config.toml
num_hidden_layers = 8
norm = "rmsnorm"
positions = "rope"
attn_scale = 0.125
bias = "none"
lr_mult_up = 0.6
beta1 = 0.95
beta2 = 0.95
schedule = "wsd"
final_lr_fraction = 0.0
Each number is 200 + 40 x the weight over its row's rms, rounded and kept within 0 to 999. Layers, rows and columns count from 0. The size before them is the row's rms in percent of the matrix's.

# layer 2 MLP down (transposed), 576x224, rms 0.11, rows 432-473, columns 56-111
102,188,243,185,240,195,250,181,150,216,219,215,197,118,151,218,163,196,234,229,174,185,185,223,153,151,224,207,119,181,212,190,214,134,157,220,220,177,211,244,195,313,292,92,180,173,161,202,137,264,248,152,148,224,73,177,131
104,200,162,252,165,243,210,224,200,126,259,231,171,228,200,201,171,239,202,164,177,232,300,224,255,279,193,224,203,219,238,255,249,200,219,245,169,242,209,268,213,200,141,206,166,168,209,201,292,202,168,206,193,306,172,159,155
104,213,208,208,245,205,198,184,169,238,221,215,274,165,237,178,235,155,279,156,208,242,148,133,154,237,200,230,185,178,190,206,192,179,254,248,255,193,118,148,282,234,148,180,187,215,228,182,142,83,213,199,178,154,184,230,231
098,211,155,208,226,184,246,163,217,125,155,153,194,239,235,192,146,288,199,241,246,164,169,208,211,210,263,138,241,217,190,215,204,272,237,182,171,119,216,252,223,159,163,254,191,217,199,195,257,169,186,230,230,187,116,261,261
096,182,233,229,253,169,192,250,105,267,163,260,158,206,263,164,231,258,187,180,180,163,234,133,201,190,118,169,237,208,137,219,161,172,221,183,258,178,166,257,181,212,221,161,103,169,216,206,271,206,135,172,139,227,213,233,305
103,200,198,151,209,200,207,242,196,224,144,217,264,172,170,146,143,290,186,187,175,210,92,215,217,152,199,164,192,268,293,201,236,204,171,191,225,183,169,219,213,242,232,153,221,232,172,186,168,239,167,205,205,179,214,230,152
105,230,185,209,161,152,213,245,181,219,128,219,175,222,106,248,233,107,223,130,237,174,182,245,85,227,172,192,125,189,281,188,140,168,199,128,213,189,230,291,132,166,179,210,206,183,231,196,151,173,199,180,264,184,224,238,191
099,212,175,237,211,212,165,259,158,199,262,247,176,197,233,241,237,189,125,233,183,226,130,178,204,162,166,228,214,214,231,243,194,212,165,151,207,179,215,195,238,162,252,151,220,202,190,230,277,196,241,263,231,177,229,238,254
098,159,204,181,166,204,252,187,264,224,235,205,194,175,234,226,195,164,141,218,178,156,245,203,204,254,170,238,219,164,229,166,149,210,229,226,201,175,232,258,200,175,178,201,180,197,155,258,257,219,190,167,134,140,213,168,236
095,281,136,208,172,245,173,221,158,210,196,188,124,198,292,155,219,200,241,201,170,199,253,195,192,177,208,265,239,165,136,144,215,116,157,185,171,203,222,237,207,228,225,248,239,222,199,213,196,139,154,210,223,201,225,276,197
094,198,278,204,231,197,175,178,200,216,170,151,131,161,234,135,213,168,196,187,293,241,189,161,106,196,216,229,254,230,162,202,239,215,225,217,154,164,250,282,223,214,275,210,118,227,198,241,223,221,167,174,163,252,218,180,139
096,222,225,156,224,193,169,228,178,196,192,281,174,183,164,221,173,239,196,191,130,207,170,159,162,173,257,224,147,193,203,179,159,161,252,225,180,242,156,219,201,164,184,209,208,163,201,209,218,176,170,158,185,108,246,115,172
100,148,213,258,243,141,184,214,188,231,291,233,190,210,278,259,290,217,181,233,183,202,224,247,274,174,155,215,178,245,260,219,178,163,191,209,247,229,243,163,177,176,195,157,143,225,232,191,254,233,279,270,224,220,208,284,224
103,240,275,167,204,240,229,215,232,233,230,267,242,168,168,202,248,166,278,198,185,267,232,211,221,302,253,170,174,239,232,196,152,207,211,203,195,255,159,185,202,194,130,191,184,252,232,202,127,216,164,133,145,156,200,158,241
101,194,205,223,115,244,172,207,179,202,181,187,177,228,155,178,244,309,209,197,265,232,191,193,238,165,199,177,222,217,255,209,200,162,214,122,134,211,228,237,243,204,129,179,223,169,216,216,178,255,180,158,192,253,178,207,209
103,197,124,280,165,233,228,233,182,294,176,170,270,205,244,231,188,232,219,204,183,277,238,182,236,156,142,247,302,300,196,184,155,250,240,208,195,186,274,252,139,243,173,151,218,192,184,207,214,138,187,212,191,209,258,152,187
111,243,213,299,188,208,265,250,269,226,156,201,193,184,221,203,266,222,197,222,254,204,184,249,191,226,170,284,226,186,274,171,215,210,215,150,190,91,214,210,208,189,123,115,271,191,222,220,220,323,215,189,167,241,183,232,236
106,217,275,209,212,183,266,195,189,195,185,236,292,290,149,169,311,199,244,180,218,242,176,116,231,156,149,243,247,165,165,208,253,233,277,246,185,184,170,247,271,139,185,206,149,232,223,220,195,179,187,189,260,173,204,177,233
103,195,220,222,170,141,241,148,184,115,226,182,189,172,192,184,233,194,237,257,203,226,179,301,201,212,199,215,219,164,202,178,192,200,183,182,219,212,206,230,283,222,203,239,135,173,188,211,133,224,203,160,206,187,165,234,257
104,179,277,223,223,175,220,216,208,239,250,262,152,190,217,279,219,217,255,184,107,205,126,161,225,168,171,177,129,114,205,200,176,220,204,281,200,144,181,153,195,191,184,206,243,141,256,231,146,218,228,245,190,156,177,254,239
101,190,209,255,178,206,213,258,122,149,159,198,202,217,191,148,234,155,206,178,211,217,164,206,158,145,207,109,82,206,227,218,215,198,216,227,180,233,165,276,139,256,198,232,198,216,158,219,225,214,146,144,190,214,252,137,159
097,134,229,248,215,237,122,222,169,185,123,234,206,145,212,176,207,147,284,268,261,208,162,182,294,222,217,186,231,245,264,221,177,228,194,209,212,213,158,232,211,150,226,259,163,208,238,178,235,230,231,230,97,161,185,171,193
095,221,234,163,283,213,192,201,248,245,133,175,227,197,211,159,206,211,213,213,155,197,164,168,185,212,174,170,187,198,234,184,131,232,244,165,173,219,177,185,168,175,162,207,210,285,171,200,259,237,250,206,128,163,184,175,148
100,157,235,209,233,188,173,226,205,169,175,205,222,201,130,286,156,158,146,239,215,198,162,280,231,194,196,190,186,151,243,147,195,156,240,260,215,150,168,125,128,170,217,185,207,251,182,234,238,325,282,111,273,247,211,195,215
097,157,205,165,204,205,141,196,245,197,246,267,160,225,297,239,185,170,231,154,239,235,290,162,208,163,245,240,211,197,244,178,230,239,212,241,162,156,242,202,183,201,176,159,166,212,170,245,184,195,253,163,184,228,206,240,238
104,133,291,218,250,239,246,272,162,168,133,160,207,239,239,235,227,199,260,239,185,205,214,184,287,211,179,262,167,180,250,109,168,176,161,207,183,241,240,236,198,163,176,198,192,283,205,173,148,229,167,163,222,195,191,213,213
102,154,192,227,223,151,253,201,237,285,232,202,217,256,175,212,202,231,201,183,201,157,213,103,237,179,219,240,250,273,247,177,177,97,177,249,207,183,155,103,273,185,155,258,149,194,265,234,149,245,189,241,206,140,217,196,201
109,120,249,187,125,207,295,217,182,242,258,208,203,220,166,230,195,258,265,182,199,190,233,201,201,144,164,171,193,146,229,226,164,224,249,198,241,244,252,176,143,136,239,238,173,195,260,216,288,146,193,207,225,278,244,220,240
097,209,221,136,155,192,165,191,249,195,174,235,213,204,239,245,232,204,201,206,190,178,218,216,180,168,197,172,171,197,184,157,208,223,217,132,159,264,169,225,161,189,277,242,136,184,206,238,193,232,303,177,217,225,214,187,234
097,191,173,226,94,155,125,192,205,189,168,205,269,223,149,198,222,164,184,202,149,259,214,144,268,150,162,259,221,191,192,173,262,214,235,226,153,109,241,246,191,213,190,184,152,197,179,217,143,230,178,256,218,262,223,176,220
106,223,200,255,248,222,216,186,212,211,151,127,197,245,258,100,174,209,147,223,193,132,245,245,112,158,164,324,255,274,125,164,248,230,183,135,209,133,168,204,253,251,136,183,195,189,188,199,257,207,228,196,190,265,195,207,168
096,187,230,166,126,246,227,224,109,247,240,218,248,229,179,169,165,110,197,214,168,142,153,231,199,239,198,121,171,186,187,242,170,210,209,230,196,232,209,118,250,254,201,230,202,239,234,151,174,184,248,284,154,178,228,206,185
103,112,177,218,174,219,197,130,247,257,199,206,137,269,260,177,175,177,158,185,211,224,137,218,232,192,153,267,217,197,150,228,270,206,221,259,183,152,214,189,198,145,223,240,195,192,214,140,266,216,239,232,249,196,204,224,250
101,147,181,169,161,216,246,169,185,291,161,206,139,148,187,159,210,185,191,220,219,190,192,227,239,215,193,258,228,210,232,234,174,196,232,238,174,233,205,154,200,239,199,190,251,187,258,236,202,159,212,233,150,147,218,162,248
110,198,262,144,194,264,243,185,163,238,253,150,242,231,182,238,224,148,222,221,208,147,242,173,239,221,111,191,233,183,191,193,184,111,150,168,191,223,210,240,222,151,262,146,269,180,136,206,152,205,155,131,169,183,224,191,324
095,161,215,206,224,126,206,148,160,182,210,166,178,114,138,232,207,178,207,209,246,202,192,287,193,289,192,149,226,256,165,166,243,160,179,238,206,183,122,234,207,191,159,268,193,182,178,221,131,202,197,180,209,145,183,240,215
100,149,145,127,228,162,226,232,147,160,209,257,225,193,182,242,214,278,241,181,215,144,229,190,181,221,202,173,195,232,212,187,233,211,162,175,227,201,232,263,241,192,224,228,185,234,221,188,251,240,237,212,196,171,204,238,291
104,197,251,145,195,166,161,208,117,226,221,143,217,131,186,262,220,211,244,191,185,259,177,221,237,264,210,210,155,188,227,182,261,216,200,198,254,235,178,228,192,99,117,157,266,150,177,238,175,142,235,196,147,255,242,179,191
097,193,234,153,186,194,182,236,226,162,242,233,153,167,225,148,196,224,170,198,254,143,132,260,268,76,197,204,178,244,172,139,148,219,186,171,164,218,199,189,170,288,217,235,156,191,199,192,177,164,154,150,205,207,176,235,234
099,286,182,249,231,292,155,239,232,205,218,233,251,238,245,151,208,133,178,242,137,228,222,195,232,225,222,215,216,210,263,187,165,222,156,151,181,159,185,232,198,236,170,215,222,275,236,150,249,232,166,230,235,171,161,262,149
100,228,215,198,156,155,236,213,195,161,186,167,129,141,288,165,174,223,197,224,194,202,198,176,233,253,195,218,216,219,245,197,268,158,166,109,206,238,200,242,210,291,265,194,251,228,171,235,174,133,201,198,221,205,161,174,204
110,202,232,257,214,199,141,155,239,251,208,155,219,153,202,167,212,208,261,225,206,274,236,243,200,181,230,263,282,141,244,234,271,198,259,258,220,120,153,212,149,288,99,217,181,215,232,277,187,243,206,201,263,183,170,202,157
# layer 2 MLP gate, 576x224, rms 0.0784, rows 433-474, columns 56-111
089,191,245,175,223,153,250,200,181,180,272,242,176,214,156,273,167,231,229,256,236,189,190,179,163,256,184,105,234,177,246,138,180,246,161,173,205,209,258,200,234,184,236,191,244,147,247,196,273,214,156,295,163,196,220,220,171
103,237,164,189,233,204,188,151,276,173,230,234,219,239,216,161,170,234,128,214,181,183,202,237,142,224,228,233,165,161,210,242,225,238,197,200,156,260,248,189,141,222,87,182,243,204,164,212,231,157,198,198,180,235,212,235,254
096,139,181,187,219,216,183,242,126,221,275,203,252,201,156,188,148,206,149,177,217,135,166,146,196,187,273,240,152,195,227,226,161,162,246,213,164,198,231,141,202,161,219,189,231,193,134,237,141,202,166,139,220,238,202,227,252
100,176,247,220,193,215,217,272,122,210,166,197,194,230,138,135,179,223,245,182,243,243,172,224,177,138,136,125,216,158,221,170,200,165,200,187,226,174,227,219,162,157,179,119,252,230,185,218,244,130,176,101,228,170,170,148,167
098,232,184,191,279,124,144,253,175,230,241,242,266,185,137,188,217,176,246,324,180,170,229,148,190,184,127,144,218,230,191,206,174,250,163,232,236,214,171,140,169,167,165,183,142,178,260,172,262,211,170,207,183,165,204,92,226
099,233,144,166,281,190,128,263,168,158,219,189,257,185,186,247,166,209,195,180,177,181,127,195,171,252,160,245,211,228,274,233,155,274,228,264,184,119,174,202,181,175,224,185,210,263,214,145,251,189,152,152,212,140,185,204,183
105,188,206,174,248,183,192,210,158,235,212,212,190,215,187,202,147,303,122,122,246,179,203,213,203,237,239,238,156,195,245,192,272,158,232,189,245,214,223,182,150,199,169,194,202,261,178,205,180,241,185,216,179,219,225,267,203
102,217,180,232,210,288,273,208,185,235,195,188,187,161,189,221,200,173,189,170,230,210,216,199,206,211,180,210,163,229,178,208,199,203,180,212,190,152,173,252,175,223,260,236,214,212,223,171,204,141,252,182,223,166,148,190,160
101,181,291,209,152,150,165,202,238,237,199,239,206,245,115,211,122,226,170,178,139,185,268,264,254,171,219,140,153,215,224,194,195,241,164,215,183,229,203,170,186,210,156,259,132,210,190,242,242,240,173,147,219,200,260,261,169
098,202,179,222,242,179,233,104,185,179,217,233,322,157,189,216,221,96,184,238,248,203,228,226,213,146,238,210,130,155,244,220,219,217,242,204,167,257,178,206,194,219,231,181,237,222,230,152,190,164,154,129,200,169,143,229,191
104,239,229,193,221,217,244,204,191,163,163,179,221,150,219,194,206,201,177,176,220,193,153,162,120,153,227,224,218,218,141,216,166,173,183,176,170,232,170,128,215,199,163,226,185,199,211,185,244,195,146,167,173,115,217,177,107
105,184,168,139,266,253,201,162,162,125,259,218,263,201,193,144,118,143,268,177,190,192,214,273,194,208,239,205,229,184,236,188,206,222,234,191,228,167,184,245,170,189,239,250,208,223,135,246,167,231,195,232,228,230,226,224,144
107,183,226,164,185,299,116,213,246,221,131,202,245,137,185,212,215,254,195,217,130,263,170,232,188,191,180,175,238,194,255,217,187,204,127,209,270,182,141,205,348,250,174,195,178,214,251,190,171,211,176,202,259,203,255,206,242
099,192,289,167,161,298,214,192,249,225,174,205,191,148,203,131,183,227,229,222,259,199,120,205,169,259,298,256,160,214,171,186,137,168,286,139,126,134,208,274,241,161,178,227,199,188,277,252,260,228,204,130,127,246,169,193,155
115,186,242,198,134,179,191,251,226,297,159,149,207,213,232,262,157,273,183,204,178,225,212,148,211,162,182,227,224,254,170,163,212,189,273,196,135,227,213,255,200,216,121,222,180,211,195,263,173,227,230,205,225,259,231,110,220
107,275,160,256,229,125,169,220,178,235,229,219,175,178,218,230,209,242,244,196,224,210,198,239,172,201,162,251,269,162,200,156,204,249,229,204,181,126,222,189,157,203,242,86,274,151,225,156,197,238,188,232,240,212,239,189,175
105,133,171,253,203,200,149,172,309,223,232,255,147,179,180,130,214,184,191,179,162,116,141,223,194,265,140,164,174,186,174,224,271,175,221,197,167,155,215,134,167,226,252,237,198,190,152,284,177,159,191,205,225,224,210,165,158
109,214,227,146,185,208,187,166,214,251,160,214,250,204,255,239,115,184,140,266,175,190,211,232,179,193,213,240,212,118,199,206,233,168,272,167,225,223,243,232,299,248,208,198,218,254,203,293,245,149,202,272,182,193,245,208,212
114,276,169,124,200,213,163,179,205,176,193,148,193,216,218,144,197,212,190,244,242,210,154,234,220,171,251,176,240,219,176,193,214,263,215,148,231,165,146,181,271,270,159,128,253,185,201,211,166,172,209,203,255,255,159,201,208
098,162,271,202,173,208,196,247,215,194,216,199,236,251,189,230,106,159,166,222,203,193,220,199,159,259,167,199,175,209,270,187,173,172,260,72,229,213,217,183,224,171,234,248,275,228,291,251,209,168,177,172,151,79,233,234,318
088,225,253,141,202,155,139,218,147,270,210,229,198,217,192,210,167,198,151,166,210,241,149,209,218,186,144,200,230,213,188,209,205,207,220,229,176,149,214,178,204,225,187,156,112,206,267,242,232,204,246,206,262,257,147,246,252
108,175,243,197,249,183,157,212,230,176,242,228,226,169,206,176,207,228,192,149,195,144,203,122,186,161,196,241,267,188,131,160,177,233,230,201,151,172,215,121,176,185,227,168,137,165,172,208,201,233,197,191,289,156,200,176,200
103,146,219,170,137,120,179,202,184,259,166,174,178,261,189,272,142,288,202,98,212,176,219,160,179,146,200,192,223,135,165,234,186,170,131,162,119,200,226,191,211,194,257,248,207,203,150,250,243,165,169,226,161,185,154,143,278
097,161,212,189,179,187,190,129,205,234,215,236,229,171,211,214,268,195,205,127,214,160,291,262,175,135,206,215,201,184,182,182,260,137,304,119,193,183,220,205,198,149,96,213,122,147,270,168,139,238,153,164,149,221,152,174,179
097,238,236,195,149,274,154,226,232,206,154,199,141,180,186,199,176,272,180,185,137,235,148,245,179,198,261,135,174,208,140,219,206,216,206,191,188,192,209,246,187,253,161,213,197,218,167,245,247,117,282,156,119,254,187,111,197
103,188,178,206,153,256,112,252,213,232,170,193,223,222,207,145,114,177,174,198,149,191,218,165,168,279,169,196,161,163,208,128,185,206,251,168,182,189,198,258,208,180,180,229,275,243,158,184,235,282,159,228,215,197,218,205,230
105,275,195,284,237,186,188,181,192,192,180,173,167,159,248,195,207,250,191,202,147,132,191,208,187,214,250,218,222,257,221,109,218,225,200,227,140,141,212,232,205,220,229,167,156,189,231,179,174,237,237,218,247,171,177,265,166
096,202,173,227,137,214,209,163,183,215,263,271,211,219,153,199,181,121,161,157,201,207,205,212,253,140,183,183,143,255,250,241,165,185,186,222,186,196,237,267,196,191,266,196,210,123,177,136,179,162,218,202,208,153,210,155,123
096,230,197,224,208,202,149,191,195,241,166,216,177,177,201,207,211,249,210,200,210,182,120,136,200,239,248,224,189,212,239,239,194,168,204,246,198,208,144,174,191,156,201,266,228,219,229,223,206,246,230,217,205,185,210,209,256
103,230,217,248,219,197,130,232,204,240,107,182,175,258,207,143,149,191,199,263,244,172,239,214,173,239,187,179,258,277,221,198,140,213,185,179,187,160,214,154,245,232,179,241,210,237,185,219,103,207,210,219,195,193,155,201,179
091,173,162,144,130,224,302,257,179,214,266,220,205,141,136,176,210,126,162,221,185,171,205,269,211,162,233,198,222,153,170,155,201,240,171,214,203,169,242,202,205,223,186,215,183,230,171,187,220,147,185,209,182,182,271,212,221
105,246,246,172,238,164,151,172,128,266,181,199,203,174,147,161,227,233,149,209,182,172,195,163,177,189,174,229,186,230,192,235,201,227,200,229,210,182,179,243,147,223,169,145,220,265,159,263,174,253,246,282,204,181,298,167,170
101,122,176,205,204,214,169,186,193,238,111,212,161,154,126,165,161,189,143,195,154,193,162,159,228,153,257,221,224,186,214,171,192,171,213,204,240,195,222,204,200,196,176,236,231,158,244,246,188,164,211,261,159,155,240,186,191
104,110,127,229,207,221,195,184,189,118,195,252,268,102,186,262,168,197,170,239,210,216,234,115,159,194,176,268,144,257,241,209,181,211,176,178,199,250,226,198,151,284,233,211,259,209,262,249,182,192,239,215,175,207,237,246,200
097,173,275,183,226,191,254,194,194,153,277,224,262,197,171,170,169,214,220,250,135,197,224,228,177,246,256,237,183,213,190,281,154,234,154,185,234,157,159,179,193,143,227,183,184,130,192,159,199,215,156,188,267,213,188,196,182
102,119,137,228,211,133,256,152,117,263,221,213,189,181,178,159,174,287,248,174,158,192,230,178,289,169,171,233,193,238,182,235,150,300,141,243,237,182,213,175,179,142,242,249,154,241,210,227,163,217,267,138,149,251,241,224,220
099,210,232,213,191,222,154,138,191,238,197,209,263,180,194,157,227,154,218,201,124,155,182,210,182,226,229,185,222,282,186,225,208,203,194,233,180,192,233,174,193,114,206,187,224,284,229,223,178,205,227,272,227,197,270,262,196
101,144,161,253,281,224,120,206,137,278,220,223,145,197,208,216,179,236,200,196,119,200,245,211,173,212,217,210,267,245,274,223,297,234,197,163,192,228,197,158,213,152,199,218,249,247,179,230,231,130,233,199,153,205,242,147,224
096,253,210,145,182,199,224,228,276,255,224,174,252,247,223,216,212,186,163,161,228,229,240,166,259,246,171,168,274,199,299,188,188,254,208,195,205,188,140,249,220,233,162,189,197,262,209,197,127,273,235,163,277,162,174,193,266
100,254,194,190,258,250,138,177,189,183,198,169,188,209,179,184,171,117,219,195,174,197,156,219,170,216,221,263,279,196,238,231,144,187,216,175,243,101,202,173,202,172,168,194,196,187,174,253,212,177,167,252,196,126,211,192,176
109,269,177,202,259,191,126,254,175,197,174,235,182,259,205,238,215,188,198,216,251,152,261,260,198,257,286,160,210,140,184,171,229,164,173,199,231,130,187,208,202,143,161,209,259,199,160,217,245,239,139,231,153,239,191,311,154
097,248,199,203,286,254,192,201,190,97,198,265,189,176,247,255,229,235,166,262,202,237,231,202,212,169,165,156,160,217,178,180,208,168,227,252,166,143,156,168,140,232,238,167,185,303,224,212,256,214,189,144,134,265,88,197,176
# layer 2 MLP up, 576x224, rms 0.0786, rows 433-473, columns 56-111
101,181,209,239,214,233,255,158,154,135,186,161,179,224,177,160,109,198,220,296,219,205,242,142,196,256,105,193,193,135,188,176,187,258,103,205,211,148,189,193,225,143,197,118,223,177,220,224,207,185,240,113,191,255,199,178,185
102,224,208,146,200,227,180,213,204,195,152,187,201,168,256,270,232,198,165,266,133,169,183,254,248,209,214,215,193,142,205,250,232,192,243,129,210,141,281,181,137,175,117,167,217,220,160,123,243,163,189,200,254,146,195,187,260
098,187,267,201,206,212,243,200,188,271,293,191,257,211,188,125,210,186,223,158,193,169,92,132,210,180,148,143,184,213,251,195,209,158,172,248,193,176,219,195,157,185,247,152,210,184,210,148,233,183,220,221,221,208,216,264,186
102,184,174,163,244,160,123,122,214,238,247,200,207,124,209,202,224,181,127,125,166,181,203,257,229,139,203,232,180,253,156,191,209,294,163,264,171,189,239,226,250,213,232,265,208,165,274,126,158,245,182,223,152,188,225,182,235
100,231,224,187,175,230,224,231,143,237,175,193,196,231,213,230,222,148,215,160,151,171,131,169,231,185,294,129,188,274,175,254,211,236,148,261,160,196,203,118,217,286,210,185,169,111,136,207,223,119,211,177,223,189,275,175,135
099,204,244,204,132,184,294,176,223,228,216,162,217,244,188,184,199,206,269,254,192,135,263,203,226,222,224,246,174,161,223,205,296,167,205,167,151,208,208,233,220,171,273,165,193,193,302,249,144,130,197,186,253,173,218,216,252
110,259,175,248,174,183,237,209,220,221,202,160,274,225,195,153,154,157,196,160,187,264,186,221,192,184,211,207,182,175,186,206,114,211,187,238,192,172,221,139,214,268,204,258,222,194,242,183,166,196,244,244,221,135,296,218,235
090,178,252,213,286,186,188,177,174,125,205,223,216,247,230,207,218,137,206,222,206,197,118,221,254,230,207,149,210,196,227,257,174,179,228,220,190,170,118,113,214,239,222,244,188,191,203,243,170,212,175,222,205,141,173,188,257
093,212,253,197,165,224,205,170,249,192,231,307,165,186,188,190,142,158,208,222,121,130,287,228,266,277,161,130,177,209,213,191,134,183,120,273,155,146,196,164,185,178,212,223,142,205,174,229,231,229,202,217,274,239,214,223,153
094,147,190,227,165,165,249,114,174,271,227,184,232,137,174,184,173,182,203,232,251,179,278,239,147,205,219,286,184,171,199,211,190,186,248,196,187,201,131,241,210,230,179,220,264,175,179,137,186,142,168,173,176,144,155,220,219
088,208,174,237,232,252,133,182,199,213,183,143,190,193,191,204,235,160,218,164,200,229,217,261,147,221,135,157,309,236,208,213,283,173,169,182,168,267,205,161,207,183,173,211,125,174,249,203,184,231,191,227,158,165,206,200,239
109,217,290,119,283,241,215,231,199,264,194,187,225,149,206,274,230,175,224,196,174,274,248,142,203,177,259,217,182,199,143,99,206,179,183,217,193,207,214,88,162,266,220,188,166,164,231,183,129,241,176,226,193,168,152,252,141
110,225,160,208,154,264,191,224,257,181,180,243,108,174,128,221,174,306,156,232,175,149,232,296,251,194,220,161,171,175,195,207,191,167,227,223,179,279,209,246,213,206,146,198,208,221,184,147,263,139,218,184,251,209,200,142,225
103,237,232,168,193,261,128,281,269,199,269,236,219,203,183,231,240,241,158,237,300,217,121,251,235,176,247,179,195,217,216,211,211,239,302,232,191,222,201,251,225,246,174,175,162,214,202,192,193,175,199,138,187,204,187,285,224
107,192,178,218,201,186,211,194,168,199,177,176,143,184,197,143,208,123,207,166,173,198,194,238,178,217,190,230,218,247,140,164,215,206,198,201,159,170,218,155,170,163,289,179,202,203,206,157,276,218,202,183,161,143,149,247,193
096,171,233,217,228,224,185,232,264,246,146,179,223,249,169,225,265,169,218,106,269,156,304,262,176,236,235,208,217,240,244,269,201,205,210,220,228,223,201,207,281,178,178,182,122,236,269,243,243,203,205,203,107,169,205,259,258
105,159,229,216,132,185,143,204,188,211,168,167,222,190,150,243,152,157,197,237,233,162,145,191,215,197,246,222,231,145,183,138,228,89,282,162,145,201,203,254,220,158,182,201,226,176,146,231,235,212,165,240,231,231,154,272,246
111,128,297,145,179,232,269,269,175,205,198,207,191,235,165,289,212,185,230,295,262,275,155,206,155,150,139,201,222,200,152,142,170,164,155,241,154,299,158,183,238,277,199,141,163,216,174,233,225,171,250,134,239,251,243,159,173
113,124,218,222,229,237,229,198,215,220,261,196,203,203,221,186,191,197,149,134,196,134,222,162,230,208,205,198,218,301,173,197,286,221,142,211,236,184,150,145,257,258,169,216,205,216,221,110,173,192,244,206,190,199,212,196,187
102,233,132,254,154,194,207,233,263,182,170,225,227,180,208,270,302,204,226,265,165,239,191,178,278,194,204,255,199,230,203,206,232,236,167,209,258,278,202,209,195,181,139,195,130,175,199,196,198,129,217,264,233,239,227,176,147
094,154,155,221,197,195,160,216,173,211,241,186,145,131,143,241,271,177,173,200,191,204,130,229,150,201,235,163,150,182,201,218,205,202,203,160,197,259,218,121,218,155,200,154,118,182,190,151,181,191,198,239,182,257,161,254,202
101,208,231,237,138,233,149,219,190,157,104,232,148,273,261,222,239,164,156,179,160,184,172,208,246,253,244,213,188,164,282,270,244,130,152,184,137,164,219,161,177,168,207,157,228,191,200,195,198,171,206,182,200,227,216,234,229
099,186,232,132,168,110,215,233,230,220,227,197,248,187,232,180,232,219,171,225,225,260,233,176,200,232,226,182,191,129,183,211,228,225,204,220,253,248,262,241,241,163,138,176,208,216,243,219,247,164,278,229,262,228,207,228,172
096,219,193,257,289,177,221,245,200,160,228,191,192,267,182,167,121,234,204,227,158,248,149,145,214,187,242,159,239,202,230,160,172,260,188,259,186,139,173,226,178,161,287,154,262,238,159,257,238,216,211,191,277,206,175,201,186
094,207,245,197,208,234,148,236,298,180,188,210,260,250,176,159,245,192,250,194,144,224,244,117,159,239,167,184,201,121,223,254,194,174,195,222,245,231,175,248,182,171,212,200,195,228,192,211,139,240,271,163,256,267,193,236,181
105,258,250,141,156,187,170,209,237,162,240,177,225,151,252,212,163,220,202,233,210,183,264,252,154,225,226,157,139,143,215,127,195,200,204,231,188,215,188,292,99,204,184,218,163,172,122,127,134,229,170,230,162,120,223,249,196
108,218,258,212,172,185,204,196,90,191,186,261,284,170,188,244,236,154,169,203,142,177,180,161,247,175,119,187,76,215,209,156,156,231,187,221,224,177,233,181,239,151,159,196,170,270,232,226,203,227,194,216,273,235,158,196,217
097,230,199,178,224,82,129,264,199,116,285,214,203,267,239,147,203,190,223,201,177,135,195,248,200,290,140,200,163,240,194,198,157,216,183,195,167,195,182,162,185,165,177,167,244,182,244,231,217,201,149,222,275,255,169,248,226
105,220,135,191,176,182,251,176,172,179,173,309,176,167,188,219,211,147,252,132,249,229,208,203,141,89,311,199,219,226,241,232,217,208,172,171,186,237,153,168,216,170,283,247,188,163,242,248,241,213,181,229,212,161,201,241,150
105,179,247,132,104,248,244,185,205,200,215,138,276,198,222,200,248,224,138,260,191,98,172,153,99,189,215,190,163,219,187,170,136,201,297,209,209,232,109,246,209,236,212,216,227,185,247,275,205,195,210,215,197,222,159,282,188
091,187,209,148,185,228,223,236,249,177,248,231,149,230,191,224,284,260,191,140,195,156,204,232,208,163,295,213,145,231,197,194,255,215,232,214,168,228,164,172,212,257,190,126,152,171,239,148,188,243,215,196,172,216,162,242,216
105,263,223,168,264,227,154,174,134,152,207,206,205,230,257,252,236,144,203,240,233,247,214,192,219,176,136,181,219,207,190,210,179,175,198,267,192,218,204,187,200,197,160,191,172,169,191,218,195,232,185,185,144,231,156,171,167
102,198,216,227,221,215,150,220,237,141,290,203,219,226,228,222,206,207,186,208,156,259,273,167,167,229,166,170,236,164,180,175,188,187,233,142,249,178,239,249,174,217,165,208,216,259,155,176,232,233,155,178,171,211,200,282,177
106,150,186,250,291,194,204,200,236,167,177,203,274,204,203,236,207,181,218,278,176,158,224,172,209,202,117,226,238,176,205,128,132,222,137,257,203,220,195,164,253,188,171,195,260,198,134,249,272,258,244,211,146,148,133,249,257
100,153,175,175,198,163,209,199,244,204,129,181,206,223,238,197,193,172,208,231,93,194,168,216,204,239,178,272,164,180,116,264,186,193,247,187,178,193,201,231,232,265,193,168,184,147,253,183,232,226,177,129,154,225,194,194,175
113,269,239,256,216,209,147,182,218,237,128,253,209,221,204,273,172,213,161,215,187,224,199,281,210,145,198,197,120,197,196,163,207,243,205,166,202,240,174,261,167,191,233,139,179,163,220,161,254,270,207,231,175,181,201,133,178
103,229,141,168,251,167,222,223,189,216,234,258,107,230,218,234,211,216,235,200,190,217,298,189,285,232,227,292,228,204,203,222,143,278,308,219,257,181,167,178,195,169,238,248,186,161,165,238,258,215,162,141,206,272,253,163,159
086,197,193,179,239,255,212,122,140,165,269,267,143,202,171,205,220,146,175,137,218,217,150,167,164,207,184,192,219,253,233,163,185,186,154,148,228,223,230,174,214,208,240,197,161,190,206,198,210,210,151,195,218,185,255,164,242
101,209,176,197,159,172,140,180,180,116,237,212,198,178,174,127,231,196,203,180,233,145,144,258,164,193,228,191,200,178,215,210,122,174,160,192,207,218,192,267,209,250,166,168,248,155,167,141,268,180,107,224,268,210,220,146,168
102,197,173,156,214,219,216,248,165,160,222,152,243,196,223,233,227,209,245,196,242,164,216,162,275,175,197,148,122,123,221,152,225,194,244,200,242,189,243,258,225,234,231,178,217,182,193,169,202,219,248,89,268,203,195,226,176
113,181,196,230,186,188,138,109,184,192,224,176,259,199,158,182,222,148,229,238,160,190,167,226,197,125,198,264,175,199,246,180,223,187,135,193,171,198,199,163,245,250,199,234,231,262,252,203,239,139,229,284,195,232,205,131,244